Weights of a small GPT-style language model, trained from scratch on English Wikipedia.
Size: 18 layers, width 128, 4.67M parameters.
Training: 299M tokens, 3187 steps.
Each number is 50 + 10 x the weight over its row's rms, rounded and kept within 0 to 99. Layers, rows and columns count from 0. The size before them is the row's rms in percent of the matrix's.

# q: layer 15 attention query, 128x128, rms 0.056, rows 0-52, columns 0-63
# k: layer 15 attention key, 128x128, rms 0.0563, rows 0-51, columns 0-63
q0 107:69 40 60 41 47 54 51 35 51 42 32 55 36 44 59 52 36 52 37 44 41 36 40 43 53 42 63 58 51 47 37 43 51 52 55 40 53 63 63 57 50 63 56 46 40 50 37 50 42 57 52 43 51 46 50 64 48 29 48 64 43 49 49 42
k0 115:66 51 56 35 33 58 38 47 42 38 45 48 39 43 59 65 52 33 42 48 44 35 57 40 39 44 51 39 44 36 50 51 48 55 46 47 50 56 59 63 56 45 64 50 53 44 38 53 26 55 55 48 40 61 52 70 54 53 40 63 34 40 40 60
q1 105:41 38 45 55 51 54 59 40 26 36 49 67 45 58 33 63 47 32 46 50 49 47 54 41 37 65 55 56 43 82 44 50 62 51 46 36 64 41 36 46 62 55 55 37 38 50 42 31 42 55 35 47 47 37 64 49 57 41 46 44 33 49 56 50
k1 102:37 40 46 47 29 57 36 50 55 53 49 41 63 59 49 61 65 48 57 37 61 51 41 26 38 40 49 35 61 54 61 41 68 51 48 36 53 51 44 52 43 54 46 36 30 47 38 40 44 57 24 63 57 35 61 64 47 30 55 53 36 70 53 37
q2 114:61 45 66 51 46 47 64 52 50 51 53 47 57 33 64 47 67 50 53 63 47 61 44 49 58 42 45 59 51 57 64 45 55 49 39 48 40 41 44 49 62 65 65 50 44 50 73 40 52 44 53 53 68 50 48 61 55 40 52 47 55 62 45 55
k2 114:47 42 55 48 54 38 39 38 56 31 37 49 57 53 51 49 52 53 36 61 25 43 60 55 65 35 23 71 48 61 42 41 62 46 45 55 32 40 52 50 25 56 55 50 63 49 56 41 53 39 45 56 33 32 42 45 60 52 39 52 51 54 47 56
q3 111:57 52 49 43 42 61 60 56 50 62 62 35 44 47 47 64 59 39 45 45 58 40 58 70 53 49 50 46 50 49 61 57 40 55 68 50 59 69 56 50 53 40 38 58 32 58 44 68 51 45 53 38 52 42 55 41 70 50 60 51 56 73 55 51
k3 106:69 60 45 36 49 57 46 56 62 52 59 62 52 41 72 65 46 69 64 51 44 45 51 50 60 54 44 58 59 45 55 41 33 42 68 40 59 55 49 52 51 56 39 52 69 34 54 50 53 58 49 42 52 31 46 58 60 51 52 34 45 38 44 52
q4 103:52 57 53 39 34 47 51 60 63 41 62 60 39 57 39 45 47 57 31 57 58 67 51 51 49 43 48 58 61 40 58 36 32 48 40 32 33 64 41 42 53 56 37 36 48 46 62 48 55 69 54 61 57 51 47 52 45 69 62 68 48 45 35 36
k4 102:66 33 55 46 36 54 59 51 56 55 55 30 50 38 66 54 45 65 30 61 47 46 42 49 37 62 62 61 66 53 59 67 42 50 42 39 34 61 27 59 49 46 37 52 46 31 63 44 61 52 48 49 53 44 47 39 48 48 48 64 34 42 67 51
q5 113:35 65 51 35 52 56 37 41 58 49 64 43 50 53 57 59 40 60 44 39 62 55 53 56 51 61 36 58 54 58 52 58 61 51 39 52 49 57 59 60 36 45 54 52 52 46 53 54 50 54 59 46 29 42 70 58 61 48 30 50 50 28 49 55
k5 107:46 51 52 43 40 47 63 41 40 65 60 50 50 59 52 45 34 59 49 60 64 33 51 42 42 45 52 44 56 72 65 48 47 61 49 56 47 50 54 67 58 67 53 50 54 49 53 52 34 56 40 46 48 59 39 61 51 49 45 55 46 63 35 62
q6 108:41 44 64 55 38 54 52 49 46 51 46 42 54 37 56 43 34 54 61 52 45 55 58 49 54 58 45 57 56 67 64 34 54 59 45 52 52 48 48 50 46 46 45 46 45 61 49 55 63 57 41 66 54 56 58 57 55 60 78 59 68 46 37 42
k6 113:50 47 51 46 48 57 37 45 38 58 45 56 43 41 57 56 49 51 35 36 45 64 74 51 48 42 38 43 49 70 45 55 58 44 41 68 53 29 54 58 53 49 53 54 38 42 45 49 53 41 42 49 38 70 53 58 67 50 80 40 53 42 58 33
q7 109:58 45 55 40 40 36 37 48 34 64 45 54 50 61 56 37 47 52 27 56 48 59 44 68 46 51 47 32 37 51 40 42 38 42 64 67 62 44 55 37 42 40 44 36 44 51 58 37 69 41 29 40 54 54 39 58 54 54 64 52 54 53 48 41
k7 107:75 63 43 60 44 47 46 59 43 60 32 62 49 58 60 54 50 39 41 56 61 41 67 54 50 58 69 40 72 57 44 44 44 43 47 61 50 56 48 43 63 52 47 47 52 40 67 53 60 36 41 57 38 33 44 49 59 69 63 31 43 56 40 49
q8 102:58 50 54 66 62 60 62 52 49 50 48 52 54 52 44 59 48 36 52 48 40 68 60 42 74 40 37 62 66 54 42 42 61 50 63 52 52 61 66 56 52 41 42 47 64 62 55 30 54 55 50 58 44 42 46 76 55 53 58 61 44 33 63 56
k8 103:43 36 45 39 46 49 39 37 32 42 46 66 34 41 33 60 40 52 54 50 45 45 60 43 44 49 45 32 54 56 47 43 44 54 56 38 46 59 61 55 35 55 41 50 47 59 48 47 62 31 49 59 49 39 55 91 63 31 60 32 57 37 58 51
q9 105:59 50 21 39 51 42 49 60 38 59 47 50 54 65 56 52 29 55 43 58 41 55 60 54 53 59 59 76 43 63 42 60 55 61 49 54 39 52 60 70 53 46 60 57 41 50 53 50 56 50 43 63 50 52 37 41 68 49 66 49 62 53 45 58
k9 113:55 36 31 52 56 35 43 68 41 60 60 57 62 52 47 42 46 62 39 50 70 43 50 56 57 66 56 42 50 49 46 53 43 40 33 35 39 50 51 45 53 73 69 52 40 41 52 44 47 46 57 65 40 45 47 43 46 38 41 40 58 59 39 68
q10 105:55 33 49 46 45 48 61 55 45 49 49 56 62 54 59 64 54 51 71 39 51 57 61 36 48 54 40 65 73 32 61 56 35 70 43 38 69 27 57 56 56 37 54 61 60 46 34 50 55 27 64 39 65 46 46 55 59 50 58 43 49 45 28 72
k10 100:40 53 59 41 47 53 52 83 45 56 50 48 47 48 58 70 48 40 63 50 39 49 50 45 26 43 41 51 44 54 50 35 45 46 15 57 49 33 41 51 66 64 54 45 60 52 39 45 46 42 61 48 51 38 35 37 45 51 60 35 62 51 52 60
q11 100:53 44 55 47 59 35 57 43 43 57 52 52 42 48 54 41 58 51 47 32 55 52 62 62 46 32 51 52 42 43 39 59 67 50 51 68 46 53 49 57 49 41 62 44 53 41 37 42 56 34 47 48 45 51 54 53 50 51 32 63 61 54 44 56
k11 101:45 49 52 53 60 59 59 36 47 51 49 62 52 48 48 49 62 44 47 40 49 70 60 40 53 42 54 44 39 42 29 32 56 49 59 63 45 52 33 52 57 42 44 48 58 45 53 68 54 46 41 56 23 47 60 61 61 41 56 54 52 47 58 48
q12 104:39 51 55 47 51 51 49 38 38 56 51 56 51 54 65 42 57 46 59 63 59 63 45 37 32 40 49 62 64 51 46 51 49 50 43 42 52 78 42 44 53 33 46 47 43 44 44 37 46 69 39 45 35 52 52 37 38 55 41 55 48 31 40 63
k12 103:35 60 63 51 42 63 43 56 35 38 37 49 67 59 51 56 48 57 34 60 45 61 52 45 51 72 60 57 52 43 57 52 69 61 53 65 55 60 53 64 41 60 44 80 48 68 36 43 55 56 43 45 55 52 47 50 46 60 54 43 49 34 45 49
q13 109:44 42 54 29 53 46 63 49 54 73 49 53 62 68 43 56 47 56 57 38 44 60 58 64 32 46 43 56 28 53 51 55 48 36 39 46 46 47 62 58 65 33 44 57 64 53 47 67 31 49 51 50 72 53 49 52 47 49 55 46 64 47 49 57
k13 107:36 38 46 40 48 44 52 55 36 70 35 35 54 49 46 60 48 44 59 50 47 46 55 65 49 65 50 45 34 41 45 55 39 44 54 57 57 58 61 41 54 47 47 40 46 43 39 52 48 45 50 29 30 57 41 44 48 51 63 59 60 63 44 48
q14 110:41 52 54 45 42 37 53 34 59 40 50 53 55 33 49 52 54 56 68 61 55 47 68 45 55 65 49 43 54 23 45 57 45 48 54 67 35 58 58 46 43 69 66 53 54 53 30 46 41 42 34 55 46 64 58 57 54 55 51 48 50 53 63 45
k14 108:50 53 40 60 42 60 46 52 51 41 49 39 36 53 44 53 54 57 47 60 46 65 72 56 31 46 34 55 52 29 49 50 65 55 55 56 65 45 51 45 44 62 54 53 52 51 42 60 46 52 52 60 66 52 48 52 59 71 45 35 38 43 43 51
q15 109:67 72 50 38 52 51 36 55 41 46 53 52 59 48 49 43 40 43 62 49 52 64 47 30 38 48 54 59 50 55 23 47 52 64 33 60 50 43 45 50 49 41 47 61 45 57 58 63 55 49 45 47 44 39 59 64 51 43 51 29 46 59 51 48
k15 112:59 52 47 31 50 55 44 56 37 40 50 66 51 60 49 37 51 57 43 39 42 25 71 56 44 47 52 51 40 65 43 53 53 57 43 42 45 40 40 62 56 71 32 60 32 58 44 57 55 64 82 59 56 57 58 42 48 41 47 47 47 60 45 45
q16 102:41 49 50 31 56 51 42 39 46 42 48 47 59 58 36 33 56 65 52 63 54 43 29 43 42 26 47 53 52 50 51 57 38 30 32 37 43 55 57 43 31 52 48 43 44 47 64 60 52 51 60 50 42 39 50 67 60 55 49 63 58 61 62 45
k16 100:42 46 47 43 48 62 60 50 50 51 40 40 66 55 38 37 51 61 58 41 58 28 45 48 51 23 32 40 62 41 56 66 43 35 66 61 40 46 28 53 67 41 31 51 63 33 57 54 31 54 59 46 50 47 39 36 58 46 47 39 60 60 33 53
q17 103:62 49 53 44 35 53 58 32 72 52 50 74 45 37 58 59 60 41 61 57 40 62 58 52 56 56 47 46 48 52 44 49 43 59 53 59 44 61 47 43 55 55 40 56 52 63 59 44 43 35 63 50 36 31 46 75 54 69 38 35 65 33 38 57
k17 114:46 29 55 42 44 54 50 57 43 72 34 73 53 42 53 40 31 44 56 47 52 52 55 50 40 54 55 57 49 49 52 52 42 46 51 64 45 47 41 41 45 51 47 40 45 58 44 45 46 49 52 67 58 51 43 45 48 66 45 60 28 51 45 23
q18 110:43 67 41 50 37 60 50 46 48 48 50 43 65 28 55 58 48 58 61 56 36 50 54 63 65 49 50 51 43 69 55 48 39 31 57 52 49 29 47 60 67 36 38 62 47 41 42 37 63 53 58 39 46 34 38 56 31 38 71 56 41 53 61 52
k18 110:44 46 69 60 51 58 61 52 48 43 38 44 69 40 62 51 51 46 63 51 37 43 46 47 55 63 49 49 23 77 43 47 62 41 49 53 34 47 64 43 69 41 52 59 43 53 59 47 68 63 38 36 46 58 39 58 58 67 44 58 57 53 56 67
q19 104:41 37 57 52 66 61 56 47 56 44 58 47 57 56 39 45 54 39 60 51 49 57 63 62 39 42 57 53 62 43 44 48 47 30 58 31 70 55 66 62 65 56 72 62 46 50 76 53 55 51 62 49 54 54 52 77 40 30 51 48 34 43 50 55
k19 100:43 35 45 50 48 56 51 47 41 42 48 77 51 66 51 63 42 52 51 50 46 63 46 51 71 36 35 51 43 61 61 45 56 58 60 55 67 49 61 51 59 54 56 39 64 50 56 46 49 61 50 50 68 59 40 56 58 63 44 42 51 51 56 55
q20 113:44 55 38 52 45 52 47 62 50 51 37 34 47 56 46 44 44 52 55 47 44 36 66 49 44 60 49 48 48 62 41 54 42 33 63 45 43 51 32 42 54 67 55 61 47 41 56 46 58 38 59 67 64 45 35 44 52 57 45 25 30 37 49 63
k20 107:59 43 35 53 47 44 35 50 57 49 39 43 46 56 53 38 49 38 59 49 28 45 39 48 61 39 54 56 66 67 58 56 62 44 54 41 57 44 29 42 51 53 41 40 48 51 46 49 68 61 59 38 63 60 65 56 36 52 54 50 57 55 49 46
q21 110:83 51 51 52 49 61 39 52 56 50 46 42 67 43 66 46 38 52 42 48 53 55 45 47 53 50 41 42 55 37 54 49 52 57 47 31 45 69 42 68 59 63 42 37 51 49 42 41 56 39 58 74 59 55 52 40 39 40 46 55 23 52 73 55
k21 109:59 47 64 48 54 49 48 55 56 43 49 41 53 44 53 48 22 43 52 68 64 50 53 50 56 51 43 42 34 62 44 55 59 44 51 36 45 29 56 50 41 46 36 36 42 61 53 50 51 49 44 57 24 52 45 39 55 52 40 44 42 40 59 49
q22 106:52 51 50 45 49 43 59 51 63 62 33 55 53 59 51 49 30 60 49 46 45 57 54 51 47 39 53 36 59 43 54 39 54 53 25 42 57 59 53 60 39 63 66 47 48 55 42 49 34 56 40 52 34 35 52 50 42 49 66 50 35 38 43 53
k22 103:60 54 59 50 45 56 34 64 37 59 36 48 44 65 35 62 56 44 62 59 53 48 41 49 70 44 52 66 57 45 51 58 53 65 38 46 58 46 54 58 64 62 51 64 57 54 51 49 37 51 64 58 36 69 64 59 70 35 66 49 36 40 52 52
q23 116:49 43 41 42 59 36 39 32 41 49 44 42 41 53 31 50 40 38 69 57 59 57 34 57 63 42 38 56 43 35 58 45 50 54 49 65 38 41 52 56 64 49 60 41 27 54 43 53 73 55 55 55 35 50 45 50 53 59 49 44 28 44 44 61
k23 107:64 49 52 57 47 52 38 44 59 53 51 46 52 34 34 54 39 36 36 58 60 49 43 50 38 49 38 57 46 52 40 44 50 48 64 62 67 59 50 57 63 43 56 62 68 58 46 34 66 31 64 51 45 63 47 69 46 52 31 66 45 45 57 53
q24 104:46 34 59 49 44 56 79 56 46 72 69 57 43 37 31 35 40 51 54 75 45 61 66 38 45 51 64 50 45 45 50 52 59 49 48 48 40 60 59 44 44 56 37 54 42 55 46 57 47 43 44 29 54 64 72 38 41 49 35 43 51 51 52 60
k24 104:31 36 73 42 74 78 50 47 50 67 55 54 52 56 31 37 46 52 50 46 43 60 24 39 50 41 49 65 41 37 50 51 39 54 52 63 41 46 56 62 48 60 50 48 48 44 37 39 54 40 50 53 36 44 57 37 52 56 48 44 39 54 50 43
q25 104:64 33 62 49 21 24 32 38 47 49 47 56 41 64 44 53 57 53 37 40 43 46 65 48 45 45 58 59 50 43 38 55 51 41 50 51 65 55 65 41 64 54 45 55 45 48 63 42 50 56 42 47 67 39 58 39 48 49 63 42 45 58 51 72
k25 105:67 35 68 49 41 63 50 24 52 46 38 61 65 56 50 46 52 47 53 25 42 54 57 50 50 46 58 44 41 53 52 57 48 44 41 51 50 46 62 62 56 44 51 45 42 50 34 47 27 58 55 51 59 54 44 49 66 54 54 42 72 61 69 48
q26 114:49 40 48 47 61 56 39 53 60 39 53 59 63 45 48 49 46 62 47 50 55 52 39 58 41 55 48 56 63 39 25 53 58 43 55 31 50 55 46 59 42 40 53 80 38 37 40 49 35 46 40 63 55 55 34 46 61 58 59 62 57 54 36 53
k26 117:54 32 62 58 56 40 52 56 38 43 60 22 47 35 50 52 52 49 45 59 59 54 59 55 53 28 54 37 80 61 63 39 55 41 52 41 67 62 54 40 32 63 63 59 46 37 42 38 44 47 57 49 41 58 50 42 49 46 57 40 55 54 47 57
q27 105:57 51 38 58 69 50 52 32 61 47 65 65 38 59 62 39 46 63 52 50 51 47 68 50 53 57 31 48 53 46 52 51 54 54 48 56 48 65 58 45 52 64 39 52 60 42 34 42 63 48 44 60 53 36 39 46 65 42 67 32 60 52 50 63
k27 107:50 40 36 48 57 60 56 36 44 60 55 50 28 41 40 58 59 46 53 59 52 52 63 50 48 67 46 37 45 49 66 43 58 41 51 51 58 30 45 50 47 60 46 29 60 43 38 65 44 43 60 56 37 51 58 36 46 50 47 40 58 46 37 63
q28 107:44 55 59 39 61 38 47 42 32 49 42 30 48 30 40 41 58 32 56 43 65 59 46 45 50 39 67 49 46 31 62 47 39 56 45 50 41 43 48 39 50 56 49 60 55 37 54 56 54 66 57 37 29 60 36 47 53 36 45 52 46 57 39 69
k28 109:54 54 44 44 47 50 43 47 36 44 49 50 61 47 56 40 58 57 43 51 61 58 48 54 61 54 61 72 47 40 64 34 26 44 46 57 39 53 38 45 57 52 48 42 60 58 53 45 61 46 61 31 41 50 57 48 40 29 26 34 45 52 51 62
q29 111:56 48 35 50 43 51 46 46 52 54 54 51 56 50 43 24 53 68 38 54 57 63 45 32 44 65 55 61 51 60 51 45 61 50 45 41 53 33 63 28 44 56 50 65 45 39 69 57 34 38 48 58 54 54 47 52 45 66 40 34 53 57 61 38
k29 110:53 52 51 62 70 42 46 40 33 48 48 62 59 35 45 30 50 59 47 58 32 59 45 65 49 52 55 50 62 55 44 59 45 57 29 58 41 49 55 45 54 61 44 42 33 24 52 48 31 57 55 51 65 52 38 61 38 48 37 36 72 57 50 45
q30 103:58 59 46 47 56 49 62 57 69 36 45 61 36 46 22 48 59 48 42 55 46 63 46 66 56 41 44 55 49 70 28 56 46 44 52 45 44 49 65 62 59 59 46 48 69 65 49 68 56 48 47 59 66 39 59 46 49 59 49 57 34 46 41 62
k30 108:29 37 42 57 47 46 55 55 59 40 39 42 62 38 39 46 45 36 62 41 74 36 52 61 46 40 57 46 56 54 46 51 34 60 58 56 48 56 72 43 49 48 63 49 62 48 58 43 59 55 45 65 54 53 69 30 51 51 54 44 49 52 38 46
q31 106:46 54 50 47 36 51 64 46 43 61 63 39 57 54 53 48 42 58 54 43 75 43 47 32 65 49 57 58 65 38 39 35 37 61 55 47 42 48 60 41 43 36 43 61 52 46 41 44 37 59 50 48 58 29 36 43 45 47 69 44 47 47 62 45
k31 112:60 38 63 27 67 45 58 37 43 52 40 37 59 41 52 46 62 48 62 38 42 53 44 40 46 72 54 62 56 54 49 43 40 37 60 51 46 52 49 50 40 56 57 62 46 54 49 39 36 40 58 46 52 51 45 34 33 57 57 29 53 70 40 53
q32 098:63 37 58 61 59 52 32 51 53 56 48 50 53 56 46 39 45 24 44 51 80 48 58 44 66 45 46 44 50 47 45 73 44 29 31 38 56 43 53 37 52 47 46 46 49 46 47 41 49 50 44 45 67 38 55 27 51 55 34 30 64 47 57 49
k32 098:54 67 51 48 50 54 40 54 54 42 44 51 56 54 35 55 41 44 32 50 58 48 24 48 58 37 49 39 65 37 50 47 47 56 49 53 60 56 28 37 59 46 36 41 34 64 33 53 65 57 32 47 66 43 51 44 63 59 53 53 64 64 47 47
q33 110:38 48 58 48 63 42 66 51 36 36 35 45 62 57 55 47 60 56 66 53 43 73 36 58 60 59 50 39 62 52 35 59 52 43 44 56 62 51 53 57 65 64 35 36 50 44 50 43 56 60 47 58 37 43 63 44 47 47 43 44 26 61 48 52
k33 106:35 45 40 52 43 61 38 40 33 36 49 52 73 53 50 41 41 56 43 67 38 55 41 40 51 65 30 48 51 37 64 38 59 41 56 40 56 36 64 59 56 30 52 43 31 39 57 56 61 41 50 31 46 45 66 46 45 54 52 37 45 61 55 36
q34 107:48 46 48 49 39 49 49 47 55 45 68 56 56 45 64 62 33 43 67 44 37 37 56 47 57 60 41 49 39 40 38 41 47 44 50 40 46 32 52 45 42 42 43 21 41 50 75 52 24 42 49 61 57 52 57 48 39 50 41 50 23 69 39 32
k34 107:52 69 44 40 67 58 62 49 49 43 35 22 41 55 58 67 42 57 59 46 51 52 41 55 64 48 52 55 64 51 44 28 40 41 53 51 58 51 50 67 54 42 41 43 54 34 67 43 47 31 49 66 54 52 36 42 39 57 53 50 53 54 68 31
q35 110:76 61 50 58 59 51 50 24 58 56 63 52 30 43 57 49 49 51 64 19 72 56 61 46 46 48 53 60 50 33 59 63 52 37 53 61 52 29 51 50 46 52 38 59 44 40 58 59 53 49 36 56 54 48 55 48 49 71 49 37 46 53 43 43
k35 112:63 62 41 58 68 35 52 46 41 47 39 52 57 56 46 38 37 47 54 50 66 46 54 50 59 53 46 51 45 39 55 47 54 24 42 66 62 44 33 63 65 55 53 38 42 38 40 48 58 50 51 42 54 52 29 54 36 50 37 36 42 43 50 31
q36 104:53 37 41 60 63 42 47 46 32 31 47 35 59 38 53 53 54 46 50 59 56 44 45 68 66 56 41 48 44 46 62 47 59 62 51 50 44 54 55 19 53 57 66 68 52 50 54 42 39 42 59 60 57 31 49 52 58 55 50 41 56 40 40 49
k36 108:53 44 20 52 60 68 52 51 43 65 51 59 55 48 37 55 51 39 43 49 52 38 52 55 41 34 55 52 48 65 41 30 41 40 48 51 55 29 51 40 42 45 49 50 62 57 72 39 38 56 33 52 56 44 51 42 39 52 36 65 52 51 33 45
q37 112:34 52 64 40 70 58 44 46 61 58 43 49 33 57 65 56 42 54 61 49 57 74 56 41 51 35 45 42 39 61 51 59 56 35 51 55 35 54 57 51 48 52 56 43 31 57 37 46 39 50 61 51 54 40 43 54 74 60 42 47 33 67 48 39
k37 113:51 49 51 51 69 63 39 49 35 53 61 56 59 55 59 54 47 50 65 60 52 42 50 66 49 49 61 37 47 39 41 25 58 46 47 49 33 50 49 39 51 35 48 51 43 71 45 42 32 72 52 43 56 67 52 62 56 45 43 43 41 45 39 43
q38 106:61 49 51 43 50 56 71 56 75 59 36 41 59 36 40 48 63 27 47 41 32 66 66 28 35 65 41 45 53 51 44 34 38 53 52 47 32 48 46 51 31 50 42 47 46 36 74 49 61 54 64 53 47 33 50 53 49 45 51 50 50 55 46 52
k38 107:55 61 53 57 65 43 57 55 47 43 39 52 37 42 51 65 54 44 55 57 43 53 48 57 43 47 54 47 35 51 41 69 39 62 50 62 22 36 53 48 40 61 48 37 27 38 51 38 66 64 61 42 64 41 52 53 59 41 58 46 20 71 51 47
q39 102:64 48 56 54 41 37 65 35 43 60 53 50 45 36 61 46 37 49 66 40 35 63 29 63 57 48 36 44 46 42 48 42 47 49 54 48 53 45 43 49 54 55 55 43 58 56 52 41 54 48 37 54 49 58 57 51 56 45 68 70 70 53 55 49
k39 104:54 39 42 53 56 34 50 54 47 29 45 70 58 61 62 37 32 53 49 69 58 55 57 49 49 50 50 54 62 50 34 62 29 37 43 44 47 39 59 53 42 46 54 58 50 44 47 39 53 56 35 43 46 41 31 35 44 43 49 61 60 51 42 50
q40 106:46 54 55 48 45 53 57 22 61 56 59 36 48 48 47 44 44 38 59 43 52 50 53 45 57 56 39 47 36 47 48 69 56 60 40 61 54 44 51 50 50 39 60 49 54 43 37 44 33 46 69 57 66 64 75 45 54 43 65 48 48 45 28 58
k40 110:55 52 45 45 47 41 38 44 44 59 43 48 50 59 41 50 39 59 60 71 56 59 46 44 36 57 61 52 45 47 33 22 61 70 54 40 71 45 57 46 54 55 47 44 71 35 52 29 51 56 64 63 62 39 62 43 52 46 37 63 44 70 62 40
q41 109:43 46 60 49 77 42 52 44 60 58 61 60 61 48 66 51 51 46 58 48 43 47 38 44 34 39 73 61 42 44 47 61 53 51 66 39 58 40 48 46 41 73 41 56 50 52 53 51 49 45 42 37 50 51 40 70 48 53 52 66 44 35 50 65
k41 106:75 54 65 49 54 66 55 67 68 41 57 58 43 63 47 59 46 58 63 43 61 62 49 35 54 49 60 60 42 63 33 63 63 43 61 50 61 66 53 54 44 54 39 43 53 57 45 57 54 47 52 45 49 45 57 43 50 58 57 44 41 46 51 68
q42 108:57 26 31 41 61 49 45 45 45 58 42 41 39 51 38 62 48 40 48 64 71 50 48 37 47 46 49 52 33 47 50 55 60 46 64 54 47 58 45 45 44 42 33 51 56 56 48 56 44 43 56 52 39 59 38 38 43 65 55 51 50 59 35 40
k42 108:58 46 42 60 37 42 52 42 43 53 64 51 45 53 36 41 39 56 56 47 50 42 42 56 53 41 48 59 53 51 49 66 47 61 48 42 39 61 47 49 58 36 46 48 37 45 38 44 68 44 59 66 56 63 51 56 47 65 63 35 50 36 36 53
q43 108:56 65 53 49 44 60 47 35 45 49 55 33 47 38 45 43 53 53 44 59 48 43 50 46 38 68 45 49 35 65 48 43 38 43 59 38 42 36 38 59 71 44 71 65 60 49 44 42 56 35 45 59 40 54 54 63 62 49 41 56 54 47 53 59
k43 112:38 50 53 50 37 45 58 61 51 50 50 53 33 15 56 40 58 60 54 51 41 41 56 67 32 39 31 66 67 46 29 43 65 24 57 57 51 45 46 45 44 48 38 50 50 38 46 48 70 54 48 50 45 57 47 51 67 43 42 55 56 60 57 47
q44 103:56 55 47 60 53 49 58 36 41 49 48 42 25 33 56 66 63 39 45 47 41 41 67 56 57 27 62 44 55 38 52 45 54 60 50 62 40 45 64 41 55 44 49 72 54 41 51 60 41 33 37 51 46 50 55 41 48 39 64 50 51 57 64 35
k44 100:50 53 51 41 43 54 61 51 31 56 75 43 36 51 54 36 51 40 47 45 41 43 66 68 67 47 58 49 62 33 41 50 36 42 44 53 63 54 49 48 39 34 40 57 49 45 47 56 49 44 50 50 33 41 64 42 25 56 45 46 51 51 39 58
q45 104:56 26 65 53 36 63 36 67 45 60 53 51 31 53 57 28 53 40 34 37 51 49 52 46 71 53 44 49 37 50 77 57 58 62 49 43 65 52 46 68 64 61 53 53 51 56 55 59 54 27 39 50 46 57 40 57 44 69 54 54 52 61 45 48
k45 110:58 50 45 44 57 46 30 45 60 61 42 53 45 48 58 54 36 61 35 40 62 48 50 65 56 51 67 55 46 59 44 46 54 61 37 36 53 46 67 50 45 72 62 36 61 39 74 68 48 33 36 34 46 52 49 34 45 50 50 57 57 55 42 50
q46 108:52 40 44 27 46 64 50 48 46 41 30 52 51 54 41 58 59 59 50 47 37 42 59 40 43 60 42 52 47 64 54 47 50 44 35 47 33 45 42 45 82 52 65 67 41 61 50 35 45 41 53 47 61 42 58 54 49 47 49 57 44 63 35 37
k46 111:45 58 73 47 58 65 42 40 41 59 39 48 32 53 43 52 59 60 43 67 36 53 46 66 39 42 46 42 48 69 53 39 47 45 48 30 44 52 45 56 38 41 37 46 55 58 50 56 34 49 56 43 71 54 75 40 50 65 62 62 44 56 43 52
q47 111:61 57 34 68 73 46 43 47 52 61 45 40 32 40 34 56 42 61 59 45 40 40 45 45 45 61 31 61 49 45 41 71 42 49 51 58 49 46 39 46 62 42 49 46 34 25 48 38 52 42 68 45 49 45 51 45 55 42 68 65 37 41 52 45
k47 118:59 56 41 68 49 39 53 39 46 46 63 48 50 35 57 48 31 56 43 59 38 52 37 38 47 43 35 49 37 65 47 68 53 49 61 21 54 50 38 37 56 55 49 44 50 62 56 41 52 37 54 59 59 44 47 52 41 43 37 49 76 55 40 45
q48 112:58 52 36 62 65 56 59 37 64 49 43 31 66 48 53 50 33 64 35 64 66 61 41 44 54 53 40 50 30 47 52 48 41 66 55 48 50 54 50 52 63 62 54 52 53 44 57 55 56 37 32 32 54 55 67 61 42 63 61 40 61 61 56 68
k48 108:33 41 63 54 56 62 56 48 58 55 36 72 32 49 44 57 39 46 39 52 50 42 47 44 47 35 37 46 52 56 57 51 48 23 41 46 58 48 50 44 54 60 64 48 52 41 49 47 71 67 45 60 56 74 53 41 36 57 48 51 56 48 36 59
q49 101:50 63 51 44 58 51 69 54 34 76 49 50 38 47 48 54 58 35 33 47 34 47 66 56 58 42 29 55 54 46 38 59 42 44 42 63 48 51 32 47 45 59 59 42 43 51 59 39 29 46 52 67 39 53 48 53 47 42 38 42 51 37 45 54
k49 107:45 66 41 64 45 61 56 39 33 49 41 61 54 54 51 31 45 39 47 32 38 61 40 59 57 43 35 64 51 37 37 35 49 58 38 41 53 57 47 54 62 40 42 23 41 46 61 46 46 48 74 43 43 48 46 48 60 52 53 53 44 52 30 51
q50 106:59 63 47 61 57 49 40 65 49 50 30 44 47 40 52 34 46 42 30 33 40 59 42 50 57 34 34 56 59 60 60 58 43 48 54 53 33 55 65 45 52 47 39 50 54 35 33 40 46 55 49 40 43 42 51 56 56 48 50 57 51 60 53 59
k50 108:50 45 58 76 35 43 51 48 58 54 68 67 37 53 48 42 41 50 41 48 54 52 65 58 68 40 47 38 47 57 53 44 31 52 59 64 34 59 43 63 50 59 47 50 68 51 49 47 38 61 44 44 51 50 61 35 55 37 35 40 58 63 54 34
q51 096:57 61 68 57 33 50 40 34 47 52 55 45 57 52 45 55 66 67 47 61 52 56 54 44 51 41 43 67 45 45 46 49 30 55 23 44 64 44 39 58 33 48 51 41 47 60 53 47 47 40 50 34 53 52 39 55 59 50 38 45 36 38 60 53
k51 100:63 46 58 62 56 63 54 53 54 47 63 53 46 40 56 45 60 54 41 49 47 45 37 52 53 28 62 44 63 33 38 41 38 65 51 43 63 45 51 52 56 45 73 44 41 46 57 38 58 59 62 35 48 28 45 54 63 57 51 37 61 56 56 47
q52 112:48 52 52 61 57 43 64 50 66 41 49 40 64 66 36 27 57 53 46 47 43 27 54 60 47 35 60 53 59 42 55 52 54 40 28 51 57 64 44 49 46 44 60 51 46 43 51 39 55 45 51 43 51 54 57 51 47 59 45 58 60 50 48 47